config.toml
n_kv_head = 6
qk_norm = false
steps = 10959
Each number is 500 + 40 x the weight over its row's rms, rounded and kept within 0 to 999. Layers, rows and columns count from 0. Numbers have three digits each. The size before them is the row's rms in percent of the matrix's.

# layer 6 MLP down (transposed), 1536x384, rms 0.0465, rows 1528-1535, columns 256-287
095:483454527476528498391455469509429486539507417550525493557546431514423472518518432498503498494475
075:517487533538450481559449538507520468525422563447524456529540493460529464467559479412460521461472
074:511522574504515535544533450503469488547500484508506546495510489517500399409577513459574489611507
107:447456570430538430453578569545458523434492577511501573527494493531481616572517473568511410513464
085:492481529526393507546612486454565486534518514441467521528467479497598479479511498543501432529479
088:539479539529469461461447508518489464538425547494466483562505474534443490497495498519526481483442
106:514482527470501457485547487534552447469514555510506509439579529549519510469496528507521501448578
113:437493495491524527458497471475474577511476527424440443471622457511574556532497563569470547501517
# layer 6 MLP up, 1536x384, rms 0.0591, rows 1529-1535, columns 256-287
083:468506476445547499450538480475559528437564459543456558499467527533469486514464535569504463536510
085:480470409465499467477477547576591529479492535469478490463437502463468536594470540525461531480516
108:588524472420467490546465547476521497460427500541510531561575532521510452515523475525481571528476
099:464500499515579464459435530487486442454524548514526449482511503470446513521469458433534521479451
106:512524522536519563485524467460498471508541527452548528485459537507515543446505488480525453619563
103:515486470491461618543476470521465527504498521505495453535470462488443476491484559534455490504541
121:517543513525492491533531516514525450492487565576552545531439520410482418556500435480590527492461